config = dict(
    norm='rmsnorm',
    norm_place='pre',
    rope_base=10500.0,
    parallel_block=False,
    init_std_up=0.0412,
)
Each number is 500 + 50 x the weight over its row's rms, rounded and kept within 0 to 999. Layers, rows and columns count from 0. Numbers have three digits each. The size before them is the row's rms in percent of the matrix's.

# v: layer 5 attention value, 256x256, rms 0.0622, rows 50-76, columns 0-255
# o: layer 5 attention output (transposed), 256x256, rms 0.0595, rows 50-76, columns 0-255
v50 095:478485460550507487503518480478615526575512508514479467448539458507494486469511482446481439495480404501510617488505529533521463499592436605543524483512433465548469457530517543360516490570517543458423480453530452399471536466429521593450536456403490567465504530503494495533436489455584451487438454455455522476586573563567501544478543549544562398532495522416594507464462507458602437443463495488470501484558506390530500557405520480427537490493509475502548509483487563434440595534450467465472532519496387496512489553469550497562472514557451427458488470509484456515530600457540486482499529570562375536465527489480575571382506453417552384536463520507492449495579554496468436535408515581518413544499551610518508524454499584385418563410462425473484503427473497491555487482472461
o50 100:437522454441480527516414458539523490548471415588625545373445484462512497484574538520504501478540516444541494460476552536476542538349512569514416466452482489499475487512523490522444467514471332486580400448469501480518584465455496560528498513567495486616521504459532453540450468448469533547475513465480499465418546512531524530480561487527531457553486499512525494460463544565610541522480528499440544527544470483583490395451466501453406423491507544499465451496471474524468461541507565476465494525589506556501459443567507514441425475601484512421438547439468505471521504500513506516577528525512405468549370518495524488401470483563486469451465573502570613487565481501493462464411499509422648456418519506491415434630524592489470417517512562528561486464491533592479483449561420
v51 098:523470455451516505470523455502540578403433589600575443476490513505578475561535496419485477429537598440448429443485359627460502500495491484512554555427540498430492440556482410493610508354478569507594471502545614539631418578541510527431529454513503469439525498425508449490586482584487449478554548484606480528491490468492500486479543459518506437491473470448516545489486492461416501514476460567495505524521457520562537596523505477507549475494467562460494526566582462503515468517604519479590510495502483513468419500561497495523506505540508512564550601556495433470418442508531499572560564496490473448539474404469465459540488539610395538496471480484564533468411440501493603498459457526504517545512512525482469581467458493620504447541428457464554498555493618496520512535446489
o51 100:598430541564480516489480615495489524443450482474395479524453429500466538575434523489521487556511534539559466486587569470499488473604474512391529555554470476495457535389520488480563546487507518427498591591479496497554514502560558540487580422456492524426532491523529567524543496467461445537632552545430392452554509509514499449446524519437512387453492402493469406518493445447448549518587489533555468567466524462491522546508498547515635497425501520461463432502500581460508509437505463451484470508533447468464527580504421487535528601465563479539442468508633496511445474429514496435490605454536533508624515469534439443497527497476472525588427418508547474483424466540481588462574493563494525489479432383539518536465434468527484561458533424452425524489496454551551558423488467
v52 086:455495494418549478548528458523499418412463555503512539470509513479429481433451541443507407511493422675448404561450482473529444571439440582515552447531630547529468446566427578469447495445475434517543463579440544390509550456503540520521463508539546480497480579547527541581587605560543375524457549512435544484520595581506495438470506582466508519557493533437475530474426530532511538497461529607463514560591429511439539506487511506521483469528490480483563522487566523522505475471457454473466445501518528547477467459509472495447551541474462499536557524447590445495616524433511386535469502512518546567561404531475493545467491494399379458557539451461571510442543522424406527466445542569507467582508526445480501427494487422477561522577521442514522486444489549517530501486574476
o52 094:532457579465434508528456463518533463458479406497602497494600475477471468483486511584379548510449439426524463435375501537530511461565480519457503407485639591452495510426567531449457582469475419476459562424583550528501615466480510488557531487430484548434510443523419479505473495517574549523412447525555587457589458570435551455425484480460484478466439506555546481463522570583549467565526506474455551524549543485508515424479533333456547471510534431487545507456431496460511481518498505433569478473537442516542446548499496460543477555466513462514497651520476458455494537582481488561501428544466429429574450484536489437526474461481538460569529502533637500471523589546458586549482456473512516437486528483485481524409484510437572431515500513526503503573520487563573468466574508
v53 101:581559486561450528415510528511505550566508576454465503576498524513570442456440473491460489530473670451468558572489555563494426516426486426461541490477530450529519516446475517610481544446443533444574444496507571472468588480534456512453383552555515501558455539439537520474530419535456483534489537453613537495479486562548506553515458485568498481557535419528549472502589425520484572533502476412522481480428496524538440452603497490526486470458565438537479510436454534525580506501460533508505503452457520494535479532587466525535462533470490523501477472484501542468372565623512462543533514486484585477552523495477427438441519525480525530583461407452409530477491479568544571506541407513477393427470480386508442495521558444522443519429513438542422601532630416532419417529512437
o53 106:502417493511485589475564533496521528472506536566380550592397485438449559507554473395465463649451413535511456589399472449496452494563559533467502576559520491547549506482510453585573535503506556575582571494542411560558437515533533477446397518515517519482482513482390537521510513526443434463417515471466498538462526536563489513523512447524498569541442519513486573536468421518510462463460514505507499450513480389492496650563486543544520563446417488462426558571524579532403398456523483433556549465429619496530502493403504435477517508443579497527549477566535519592507474540465437538541534445487496491452542459509491508499543624521560487469498404497472433432551532531522501541563509514518451472464432505406559522532457521455570529542537501526501536466474547432443488533430555
v54 105:585516495454479521483537473476444510444478432501544508536529571499448551327450539561405508496386444449477415490463563445536508505558607548504430466535541440515422531540506479529461451523586473494513479512476500465454594484527504463534391462557434447515492548490524467480529439508603475526463593464412458519503397452512468420458456468543417502549470578512583471482525494552447551507502494567487477497478465485532509474413397518468467522482521447499552551492525477533518535538486485493508558480542433561523525488408443529633442569568520554477465459547488581490551460453454489414530477521517509535533496451427640526542560497422462503474475472495511542510450453508418469549590497539509492581644377533496454381448575555519509523530465495524506455540363538535502475480510393
o54 108:505471596511531602454505508533392466442433527446446516469388561632468541512506511527502507541490479539472508491525541544427555534549469411525489428487520436499501501476535440517503522522533480544652519498480553507506533462473536430515434446402562645462456515559546495539419448424495415508472437530622505566439526458516412493482528577494565503550583491597401489464531480495458407549493583420460481437401521484464491487550576472453480640510490554585505530590476456485576532506463509543595444554507470502476493414473480569545438479539547638518482535486519460498373569540546476476487504451551457487471469509522548544472540494526472451541539479487461499529509516510537485505558558463522468528503523517482516398397518564539515487488464517512501465552575572402525474426568433
v55 099:580506511407467492463459478469407484506517504396499493603526443570440526462498500417544499445505599539426521503507493509531560528506574578540512560489503480489538476552550624464409554567547508528495488489497506375540397487526561457622450495534471463479503484520541540443538527550469525510518459432503534477545441534516482412552508427488609482479487518547549525552546415485471533491496523502492540527597481482466498504550512532505408494564505537529446496482556495433593523522506496471469483510521523526485508503608470523437547577517441434475522511413460452444559453510397485524473414484602680473503521546439503513507438564406500586522573543523508583472509388486451559481484466540474492467523590519555625418436441481453553523585527550396471513566520627567527502471544490
o55 100:516457568474507450449461517496482531499477519445460552565536491511422510410431379557398619528620454466556576467430518569389547481423540476505510481566536467467555452508494474528523494495539480494533561449576533558523509560495494413503519459517535388430551458526475449420508509521562528511445449537491567499495521515440465524392467501443413471532432545519511536496435498512477476453471542548489461582442487582434486512511561489573611582524538490451483557448424498454485517480578458520542546551495370432528475566421505495552509477467620489460449492593465556515447521505523506581505420511387527451570568481653508503536510401529477502584546449534513411523543549479504506438577455520532459503576478566472499522440516473419568517534513509466449460495520569522535506628487531
v56 097:420435479526468490516432498559475466516494513548563483432471536478511483465461570518368629573426500523461477483538590465592531482550523583502493480463497539464508553521501456493567481520537453562610439474516526633510438473517475522555498507561501553434489386483458500505525468438598543450434508397506540529519529433523482504525490465521523484457507572482497422545583523461489442493464486489476442464446537354398454385557493519478412523489446449441406513525536528497569520417476538504492471561521439472631513446519429470552481413554491519489565466522455551537462428475459461581509536562539434509440538438446474558544621522525488498451467438528479467528539506533524430567450501465501475561456486481482459464483546553447503502437385583548473511540597504531438488551342447
o56 100:487530457443526535484527496569519557591540551494444485536510541625548482543462480407490418523463431560512471514500460453504492490547441524614491541542427496571517504536427444518500472494524482628498493559401470496496505537456551546462488477508505573539469542488523568522552508495479355525513490497491449525474582464569522524474559531438567559583558487467392521520431522464463456507446545482462543421506502535432481467426541536463466575539477499444503563570499545517490441532487543477503502456474484493515520377468522579448416489437512535438565455396496507586434538492483509469500575517560554534374411576496594456507477553579508493533428552510512478521459380463511504457402546469539522562461491528452567474433612550588462510467485606530619447566573575419470543516553587
v57 093:519522499579491541485518522434506536448508440502448458595465477528576473595559523588539568476532534476536529460466423588471458536566564502507530473451540528513490577535537388388304544500465590482441502485525530504506510433470510455529503453560445502465555537488447505556504404520371413551506502567487546523572532443543541581546469452413603491545544587491510510528478549573484556465525606560532491510501578480518446417524416527519523507486434456392505493516438469502438490495552516516564518445466501467442559506549534440519469427562485513515531545444395415463473492499447496440431502447450563482402554557553499463569509470465481470520533477549544519520356442554528508477558546460479477333533471482459492455459517585452549515504594520491516534466492441499528507476425497
o57 096:448500582492508442413665473504478467467438591443512571494440496486489442461529545520527483466474551452506516401557500533487489516464514513467477483625524438556521512467492509478550456506512523561509441460477440512485505513555461464490530509627507382560472532466575484496459502385577553582517515454499507530580472480513485583468470482633539445525510499583495548493531389419533541455569476519493506508300468500438459529492325578555602514512441553511524510485577470472520535470484476425438486511530490527518532471489427453541513521461483582500501481510460523534483470475649536569453512546498491483512480522522501610534522457530412490464590471536427535547485517514577547510600546515508424577468527559608536471535557521483512497492467561528482437499414474512479589551481447
v58 097:486455498487461507520535494468526413463542406474570603504464396514324590498460592537471508447433511539549552478557472449491523463560505607518508455544501572472459528596605539527450529551489566492499420515548538536381441479575562542538510466574420462456532566435483514443506533586511520538526469494568485544496397401548493568530469561522527471485543348488481472488610501487551559420558515457502441508494636455473553442599453507518487516512473489410499477489442479553513467478552474499585507529522448469574440504522441458566536506485575471557398560418514464490584435515478490526592491461560577451472402521535526506511558537465536467490522501548548530500523510489441516528541467480488465453525467474551510523430532490511575546519571492432589512533446515537588573481487431
o58 094:426557583498523392496517522525492454461498540431471495526512473556486408399488438416502492498414548493424513490594534564518487505401521552479526471539424518427489526468472509490594501457480573487528511445488493542467546446461488453509449499423507512516486505530475485430479496427566461506498454504546554526531561486555449518451631472441579406626503499508422553521458478411577493488455498548499512480462496567379459521454533507504520591434481609527484620476441397453512595425495453463632496505510515458492511464435475593492459500429467510486496482480492500466377597555603517558443468409467456532483543571454513499538443417590509499496576438562486472498538545495476526446569533517590526617560457519571521496488444477496598502555414532551498451520498560443452524440477495
v59 095:474502534541500493542471514515459441583574452399500407498578393408526528445448486506550479432520512451453537433497665504418498545481544460512526519587486568535438525451538480510495420543467538530434512511506546565345506573553558561594442495470525501510441489486505449474516488537525567562505503537514564488519513469488494547517598414536462514465482534434551511456486563398521526432512456514462478526481490427535492502463547460440546526457418489525433561398480478387440510517531504431485499498560565539540539521466502536430471437356476527572576469476537467545426390519398464592473457530486489489407451513560506488549559526474477570501480444507428507527609494515509465407443478562485557564528566536457609392585477494481465567477511508491604508460549511504513502520439554
o59 105:558506475523553505593469537555434537587551460498491529533479483468480503437437436466482535461589648530487471510482546490522567560456546527439482553499547473477429533544552444507455484507512464536400502475565479566502530531509485419555441567451488441434504427470473451492511512594530497553526551512623537486481387416488493541538521565572442551476467513462526500472503586495520538487528503527431554476512464495479486392467517499499516361529555494474438516448517534543457508507430524529441550463477411473567539448493530546424543428505629507423577500469365479529557524524437483443546510482513458547460510588445476459432454484585509572491477504451514495539544413493584436446537426411551468573535619532470562447546528549497557513454539626436480555474463550453486542653526552
v60 096:484497517521554470515526430440472448536497552483515464493512423607545500498488391459590483548515456560561589565482492492480565497496404478543564478608488541513554479513392502406576526515573602492518546447498552459508470468450454569419485515575592549416436551534529392483391429498421460476433479498511536543562418480495550562496600476558525583405520459530441566503526438495538447495468383517510416529496540435511470502551474481454507504493484547457479490493477488483463492466545512510529532441494432433526467489531482520388538438521463417541464517617425617454492527406493569502537513395473538495501577357465384435444409412525541436543554477561530497512441511531492459436500496491470528494492572515435498587575523468525477510446463564505455473501517529486471446493460516
o60 096:485523536530587535486491478476517543499473497543570498446568512498485476494507518508470497456528567539528420494545515409527476447422517523500495486522521452492518476564504572546555512571498430504487399468560466585583527600510481560464562539525485432488472552467548541463543455582439563556524487451426413532520435504369565475477489565495556438511515456369552542499480529553547480583453516540420576496555456569447570524559390561586536437420458521565428364409466493450512499529536478452395544388519577457517508500504546481535544462576500436539448485482543550527555358518413452484538499546479445559570425481539436464478480494491485558509363501468488517585543565459562495481453481513474501465468565429517528596517577465459508454553591495510513540436441552555477517502405500
v61 106:476496506503525534522580526597493432520523484523470440442523482472572500599509581570549544583539501476543487588569541560488567531522543560530532481429510475481512471465503550474612570522396527517514450477476424494476478586426503573518500481655485522440564516449525521495460496484596390479525458548487511501427516470508470446476521463503499570476548473465516561449461447438390453420538424538457447459545515581539576526613527546418524502501497456575540453532500444549610501540446481489473539534474424439480544520481491505511413438529552477455552473544545422547460477568423571569375509590479485523580516537507448446467477515498434517596475549522604505470576563484482520580467545575499471428536511455450514469620499454491530389563464527507460529600449545552553501561461449
o61 112:497428556360472464577513552541545502523620478532461551558482408497467508562606510578503420571546432449564543512461455527578427557504511491421477507494593524444477477486517511511454454471505535372431618519464521505508455421469429542519541458434405544518468512493475422516514449476513624554570585500589472508420512557540480520490528396525459501524528474434544462450501497558631482529558493475530547451539544578534481548461553520475640556412415519521439542512513575523471452488437490545414506527426557498532446486498505560593474365506507523508479592495523576572497514522509523504517465510418408516437555525587451498474460485597482463500486587489520491503423510450438540546446501460502547513491497517491444511481502503517494565582548505484476487510528387541497457423495537
v62 090:461521549496509526498432470534545493494501462485566574432447588470472478447461439454526493433452553397479586467458468460529464454515519524514516502502478485557448492473523555449475548551496493516528442472586524571448528447543594470451503541420451487464566450528441546575511529459501559561467516489490535551537544553542422544423430545513496449530487451501587461465475453545504561384494589527406577497451444375504501403415448470594564504496492556585594570507515563414467554467442499521454484497557534464461537518373450531543589588510451569450499508434396488521468495516534428462403488463506376488457507487462540534597557539433560585474534456465519538500447460483492468550517426558489487518533520564513493473512467521564537421496405499475430455451466388395451588426515439
o62 101:448545418530548427453517499514407468516444509530467464478431495546557463498463488415470475492407420472556512536543489531429504525568400547476496494416461478517523495501456487545465533457496462530586543451404548438507511525466505450536540487444489618548461519443466536505496521464540383445505510534526505552527597489568425551563474547494481569538556490582502456528493496510400452462541521520520413508488480491560447469478541489440401433581477597418529619563477448482459485522517577498579410539571449455429523493494447555499515519430443631438495486560381484539487566445504468491492514512608480461525390504450606489547535484502533513509519446463468536512559543520597490492531535628531497450513480534491473450552502603520498547392470568506553451462526607452558493531595396
v63 095:451495464440556527481476478462566517563463443555589515589521543515554393437512497487454456540477472514539584524447531449478565526497517479470569462438450490498545547430397537394562472558468488544433454581535492498416543484464411640499389507520512533500527492524488465506454464578535451550468418442466634434523547579599504490363520512525513458449526544507436469489496447560521588508533539539581481475380485433468492558564460500494525481465443505457480514517476498422475549506569510506450521430499476486546471588587524517534516439536561489483532503552538544452382370506540476381488530497545492419502468545469557516552434492464423514511492528479411517490542537511530504531546574522561451470509526492427518449554627546478436501385500592498537538456467415479567514502490574
o63 100:584461546478468487466524507473526518474531515560499569441500516482552507400496540526491440497453447520478470416519513512522545493505534526456449517532547404480435543558502457436469535570457425541583407471519438500446526387537490441518461463524491551505550451465441508529552519525522490556484489422554492590368465400581539605526504500601530516494484403560478450480519460475576493563564540601496618422450488486516479514521474571398506543388441412566444517498468475526525502437470581458418507380498521400581556471572555497586559450604496568441494440468462509545451527518558487508516535555481497471460427423516456479529534517461489534487460516555514484530547523536549457551528550565487567503515574494433509387535533522403503515533560602448530517543415608570453539457507569
v64 098:467460469552510553500522482470557466541479533465477541543483511554458546537537566457607541482469501506543481400483460550543492495344539543561573422462478555443612536473533489456487501519513604504466459499468547506549456465468433474475485479521537493492474544425594499481542517499559460586567455493518451500483560521502488383445515443452595539469432572493522501503571496560511534552518497472529385469529412565479479417466461481489456547525493533349564516435407489517493422487507515528517447502511565523544478573483474528519484563485484419467517604477423531474553586491531501443526513468445501492430529443447494566461400455543489516520518457558419473461533370524468720396499528518517412503401543498524494448494524438549469492520520628401550580465536512480504509444525494
o64 098:488570534469508441460471409485533474515460518496500574413559443538544443564454497538476501429463564385524553430438536517508536539426554467557499459514593508477537568422457543481512427428526496484441488525548475485541493460512542501578558500520487355408523459444554536477456478464529620529439481436517511541522507676524496484463542530444438508432483496481462524485475517480496547425431467468507547523510461479493456649582488576580604577449572469488478503525556480512576484496582489484457465531472459543531489534485575405531480511488517481387586439580591502495488453553507468483446471535473477505589464418569466461567493474544482489558494439600484551525563618519532495497504509531487504556496562457474528564558544406474612479514442576544479446590403548500457557532456532
v65 091:564501491448569497469516536484518628514525455464460490550476502528504528506509460475482551461458477415541484443471456532504503491467634554500491473398492406489478537429503484615497468571600528507472501584522526543421532452523402559539511428464482439475554497456502484405523417531524461590500422542587469534446460427492498529474480424509480522551514580529495440576618407524485486483433533492657464468495554445521527545516428535485458570479510423471518506586542535603507462529505557489545522588549472580547462431486463526483478550493503587536485578555398479557445454528574548441568435400515444530489500474538576491509479428505525533429453552513474497531503443549465547491567502432525474490599512486544443431488520543555531452549509625482590522493341479485538503524525418
o65 096:523512510485545544452508519431494425401494587449435551423444564598464519460561478497590526508474544544506502510593508511441526589452567442527502526549402440470491540476496464495553445542496560556559422532470519433514526498464505434572506559473531532486532542513439516603442502453540435517462425504503427579480486453526466536530517542451543518514613501534421504531544553431429512540487511478521469485451501505470438602516509605454606685446514523564543475568546483522572466487507539527529431495563503506513504491435442507483482419512493648502503391556592506533472497470551484490509487432534510608482531505528534533499546437520426530524524371601471532577562530519541407465509556496455456550526492593557551405444453460570538509514425510467414463519445519413485479493433457
v66 097:521588464456484517471464502527517505511580515537463504564521587533441491611477628543437517437514488619489520486497485528577522468376520547515416544494568421549529543471429517409481450440467447435474537499449535365497478470510526459521482554457492515602505463454562529540540439518573387503487446546479520463441561519525511492437468522454489329450489492541497478509422488465384512552518466474465518496457600420503582495556499513496460478519488417580526524519507539606594491490444495460535460483534519538463475499623481375503531522523440566465541387455495431495498542553510528533520500487606555439471443452544447512454424488560468441509510428491430510456505441534472548561567464486585449514513563546528498511471517496493462455552502505493369521514484564611407515474560457
o66 105:521360532431533461372526503514478511539496502491408491542489481516439585531487539488455464514444389503541456447395468552473484469575520441513431618448538512501517431515513528536533450504458490509564520503515550484511515515455502505479406425467456436418585514520424518543494545399543483510477414421471590435458442555453444491436580413467482425497413507440496524561539540515537598428453543503622503559535488566498481538572414507481512561589503389447518537583488554473504508521565483482552516426549432530527516540455493503462500563568569477466498583516551551498444527556478466553504553534430532492497506400598474540456513522489426457494576453501513430530455439516400538477551450553490469533395488484503517549489465381478614414562517498526490490466514467552520426496407478
v67 096:604437494496538465503501438552434571484535570504489503472540510562510588415440547491477462530469467499534514454476472505447485513551563438524531509594532489544530405592581549483483522528534447469525554519505476487497556452431436435563492536503519471490532592439508433513472528505465626482555505517457469509461426541501500472539410487580500503472558504546539547513499376379549448535484463486471502515459443541456429422514535496492387524558515490549514521527578521516559499546472535552549527434517394562448501410542469469499512396593418462433573434456524457538617540534462547496448554509547598538531507512537527508508536540519575576625490576494394479517506544531521505572612499577494493541480503475585469393568484456488609505637555569496440531522398560529487523513446489
o67 101:504427534484413411532518488551538506539512504484502471573515512569492591485484501509497597582512431506513537482478520580385484525504581474478518430540553561503533399510514474501528457542590583462479532504502556522566532604435475510476603502416511453455376544465518428477407438578450490467469488491514499544494480570528419521477545477426493499548557490517518495534484493577425418483519531517547418480466531499538549504541496510488483693506519467544419520471448515422515448497627419586486521565518443492512514440364472532584409485537502453470489477497463573437503460477411539554423456568433511500479561541530574547448531393446509549453529469447444483569560532460492511458565436566486501462616493464417465443430510401478519499544488522504508606517478500475578463466465507
v68 094:497441497533495436497503457455585525526507521488505510548513565566666430500502487507501389598528428460540448520472476495423437530474526494493516502558446574374633535431435525541484556428494535499490441473493462539504485493618458563473505468444593503460477485501481447442537420590506519556467489513419524514501441470507491410561446358491486526477523436401423535486549518547593453504503449558490500486504497569548484545553448518515591538489486526446481541552445506512482528497552522466484452579527512481525470518490535568465466506482476452493439607583578481513564533461596559462529536507367458529506486513613519575444508432462510457464448543591569504514455416535415497508479483417479574439447475458511571543512542487508468543505397473423626581597470468459504463524548481
o68 094:472502534473418541482412488448502481514441520535596506495459537549489437485506585427474519465514585460446503541518612502533459594487542559479564467532465491542447596516432496441560462497537437453465453518536404479467516416582483537530552526537503504465474416438505500434508497490467534490511582516456497469436506549606550502514503503651477525552576486512454466439418475544495532529555442481478555497555480443523469563581457568498530404468639561539515469517558436532521547446441451599422473490409583437543528503560595420561443442558464469551491457521480483555532390539536513487453521457471421551510558500558444417536519477487512503460406534587548553538499571509500608553454510420536529591503557454545538490529455504464433527396455470426453470489443466598437524429487519
v69 098:565540536552468500480535528558408403507585481469523546506503456471443527390487456447586505464463676529618499598503514431494463457538484538487576549433483533539542494574560539552480431544529409601541477460476528406557532530485461450500474529511517513519449453519587509569505569448447458539555544654513486502513514483495528542555553478470479541581399443606496513533426463441400534466469438425477520533494494511433461431554542522477503488552522562505484531422583536483508486567567515524540534426436524518502443477489535467456566592485570377581552476457433569508423512426469453533537522486472561451436452479411502491513563502382542471547445472461569514565440484467525498512488475517456602509518566428480485448572443496552576482460572437492521503488531550505502492552523478
o69 097:481498477477537499551482507546464575447543489464429545493514454465463488487473413522536581500533389539480432517518427443473542411580461463548556438538549526482527471490553510550490510477528514571507595433532473534577478566513507435453478474449496487488500581494428479495529418608486465472556506601543462538581556502477476522483386584541544569548441499430526536543468534551471507509437568509470513518554465495407648542463558436529574425569432477492537489438504438468460494488596543436485484532507471558496532524362462531445557531492548446483523442492495435514506575536443468456571381447540522477483493584438514530432454399475539617438537439473444404447571490454473477440528428549514471430520476541486515570438539444489571545563535431510524596501572518466501464647454506
v70 096:618450451531466518479568512530495474499504414509542507543521489510519578622487562577555432592519532528469519412439435539459503508517494592507465538511511505429469611457563533576521513436415460466458495462478393444446580427593510420477501539435494457538530506460529521526456435504519529495488463543500538458551465494505451485461519400524481424560400609462557493515545474478518520541453481505550518471495524538475544465551516471508547469516509492535499503495451477510532503529468497518589468453471545577514526442480485515548494590524521448433527551500506339416560497538488520552419469521450598467449455558665520589556542553533532505518540443482501553560469387510494545436510440538511412562583604526558532509510485534541471522529519569352564497623396523529553439495540456
o70 102:525447593470460504514496522548457445517476525499407541534366544489415551432489475414510550460600440469527530486427592624461427507476498465461503448538539437465451468496539525559552434487571532461490531524494445484476451457437512492447530478461495508409527477472523428457375496524531463475499516549566584541394453572520392552477471551531485434474481492518498537495476496573387510378473621474545528614446504483469481468484455562560524513586567483468595567515531508512518606559442476558561470551540472504606484524390446487502562555420550496515520460568563480506424501493513515582537494457430421475570569524519515520455552489516509548525602468557530466530615439534487498554563469495518494553495500518546477473558527433510551582398479489461451493437408517531508466519473427
v71 100:630402522512526502569502443505584498486438562448560505586475613536518495436464456538478512478456476547538505472408548516492522530501391580516580483550570592492561513530523497492486489466499426512504488497465552590535489436494424518419419553480566528422493495449478496581447532617498454470498505563491536480609480486538527491359453465539562460480416473441448542485505463584382424404513481618528479431510532550495546516430473539522488504530529597492478471609447494449541514442486464533529494505493442473530437532440527500508441512553591521579444534456460482473591511413482425465495483494483491526465508476444479645478634483444506460497513510506624529529468497580494480578416555455580494593464475418541507468528559501522469459500475523416528515501517445516539428456490480
o71 103:401473512441442540478482444564445455481349558457516463395569454611534511501553572476401440427487524459529476416492544487470476478516503477523552453601580503434444553447473540465516537547556405520439503507586467566505600552452482499512504494495550558460413489472561491466576424533468475547430455491501484520388537499524464510434405545578508469499591445510486523439463471517533540553566544456462480525498489488518525549464472512477520379458572537507589529588477524493440535540553563481430474500531496401531494444475491450582424567507579471499499489516492503539451498561564508503473524454434457550506349539503484482548471531466466534463461429516554561549495565506508542583454526527499622573485556532542520495443574438449506536398503562463505469549448549529433584391553437
v72 093:388524539520522460509523529564498469525489550496473584559452503577537379543526504412430526448514507432524458493547470408445448523450468468508539524449474516544442433445411511546605566399478516552497492537486615498524443580515461501449509399589522433538521483495447488411528541532426473434548595436533495452452481507527491529519408588429493562486583460478583442449509522579519541522522497490461427496450429517564500594498431545569556505514495510540647494478532524523459468538532520489380434520540437468439513517443461506550480489540440547538488535484485559433490448544360538462474544459432475466525411488514445453569421539544496504508437430528450474460502487495563536519527581489573520549502413562485644514366484433559499469535520466507419484479523501440545512536518525
o72 092:559471537628457397452546590452558512471538533518474408559455430477544451466460528509511475572394475526494474564434495489574488519574526487435556501492474525490559550440446532443433498454472573411550583553499528496473474397568404414495531444453488514469540524497466528531542599491487543528538542460446494404503510514475489454559521490448450479496478477582467489515513487424489430568594467528507506499471471478527446551551500360398497462458487464537358528551507423496482587436500482511559497495474539481521505541645587514544551463452454507527491564504442529529568500531509505472448487526564594530498608484490467490594530519542560502587503464477512504458376540569537533471576583529511489471573441412432428536544436534548484489465453560513489588548446402502460436421525493
v73 090:464480482548525531511557470453475452446536367470570438517499537545447537558518597512503521409586468488485554578563416526542527528468514503518503431536492447423502544640502459456474476413543492436478588527491481387586463464479486476462575478508528501558536531566504537488438476487484521475499579504479520506436522587503493553517450558467589391473449392530437478528506477425638498465554462496486508516515370532512510496552470482533501474546499570470538485547530490511464480437532498529568483499518503476472447584621458481463566479436406448392416517474440425479528533558480530481511498542440527465551521444561484525485371488544464519563456525559425557423605523531474538524482522548465583467408465492506413431457529470493510476519619547456547513571471637570430512520511567
o73 100:482507557478549426473450485504510530576470439550498508557504404502499547406439490517514512527404431361523534476528488552456435479456526533490418404428563599444539471467454505493526465458463532392472491487516527443490500475494500539486520435542473369466492541460537504404490480448542581549459470444486539454609437587499565452442495438476501512473458406507530455561523547458554524480482490573536553503527467482482488611555452541580455575432554451553547556477466451471592497473603377495497582447463526518496609509514552498485533539526386459574450538525517510426423502544359538539500501580411559416606545485541421543508563450434508510510593519510470462406510506512439533492537455498567490478481455484485535537529453446479485511527556413574446485507454478510556535485571557
v74 100:450559521544460440451499534467617366514511453532567510592538577511544497436491557527473556516493417550498488454518531467493453532421504538558425523518472530403454543425533562570535488464496459587450494497461597539529503524557462485557533458567511543607536552410417504459573560564598608575555619589564535500479569443442473501483591453525554504488441508486543504488460478567509482499469568501537452507449467543548482440455507517494472515482500506446577497414430527597524500483474439508606474496519515493540495613435427537512485551423522488537548568388470486563521433484406468565468593515505525435490432561491422586587455491548552481444528508467657516459475471528501485474540448492498527510463454546552476495526426470591529521544486513465503480493458491495574491418406506
o74 103:594459537583403465443547564524517566509521527475464453463522469474529452500424397431528551481457441496404490561452541497554513472484510459529503421463532514468509536463447525435513440472454553407352649580485445498485490516460451521509531421376466495446476419509477483482427583461515424464573559511482485565493508575496448540531505554461432494542463488532492479512478569470480510440459508433494470544563526517516491539513458386454530339565569478589510618558573500525671540478491458505471482484495427482520565493502507524418546469460526551577513512575463488504508514627497524443478494526509495521540461499430476465587494538551566512511510561565485460473450512448469548576494530566517432584544601454547522508468574461562521564435491536529449546543464533421492518573545491
v75 087:487453514457512546554427487528484527434513448552479441432592415471563493517556520521510458448538575461432573493524477569501523515453461518471382450461546386523543555451371506477443513524487439551526491518515390512575412542510564444491503532445525485588611457516437502518516471480546453531502542487541527530409514531535501518495488498462532444435521527514485510524570407372454483497550458463543574525494408542522542491477564470555531467480472536540517465534566542507502495453467460472541557499515525435511495552461532451484497509477442544511427470536297414506467395571557585508501505533447555502585444540468481436572514540544539566524568499539439519500482478459545587587496446595477607586570458502479551469607520572494499452526543475546530508372511547583514441556537584
o75 094:515452422406469527445483590582565449511517412444490540595502555482540533417497517522598435503473433491549642496527472489434429494563410521452530534444472543499501520540489520536459512493533506463472550398515549413499421566596483474476515452551477455538558448467517457525524467459576398573502529545506482445500453473527504491419511475504499612547495505516519422593546474486454456426499539532591440439473600483549448557498482498505516415539515537503529525498451498518484484489505458516500518427448533499400566473470460538421506469445540521574491568571539535658416504380501516493519493444458553420462607402484494546501601511459533558530499480471522546439493459564526432531531523560485497461534425593480514539567437497420470549522542428516453406385536506456541518564570537
v76 095:504462482502532495499431541503491507523501488531456454510539556463496494511489554505541496508493598519438528519456502531502441538495567601509450536457548544539598549537517471438455492500406535465483526475512467406460463524513537440525514545470505462545510532537535523716506393541377484486452511492491525492552531525506485501396486428559450508371410499473404444566512483407426461505534482417453502513586449524487498426520532468477477504447493485623420520518473454402581494492488517492541490374398426579510533518544528462407528485458490480442476364494527544432542521558563538597498506476487555514491532532535481433516474481475480603541501376463514490501510468449555507555447499465488538469498643436510430407583523572381506479520501471492493507503562504476377429543490489
o76 092:507493434466506562528499465520498463628494501476524579546520544492426540540493535469448456482545489539562509502444480484420494532524504490505462572512568485513449458547535491572496475535566422622424504464505542521529466549532523500469456543589467423462455550430561518422578531567497486519459531524558519476456483484497485541494488458604470571477439540403576480406532500560540591509530563507537503481474546501500511525542397595499545490535494478404476539455483604466320495542509550469369532523424497451548547459399405470525506569506636466459531452458466457598486464457455453562601514522458445467515450521492477537398534458445387459451453542507466527529480520457494511506525434477563491477458517527481530516487615458355538485487503422482422427439524465555539593568466486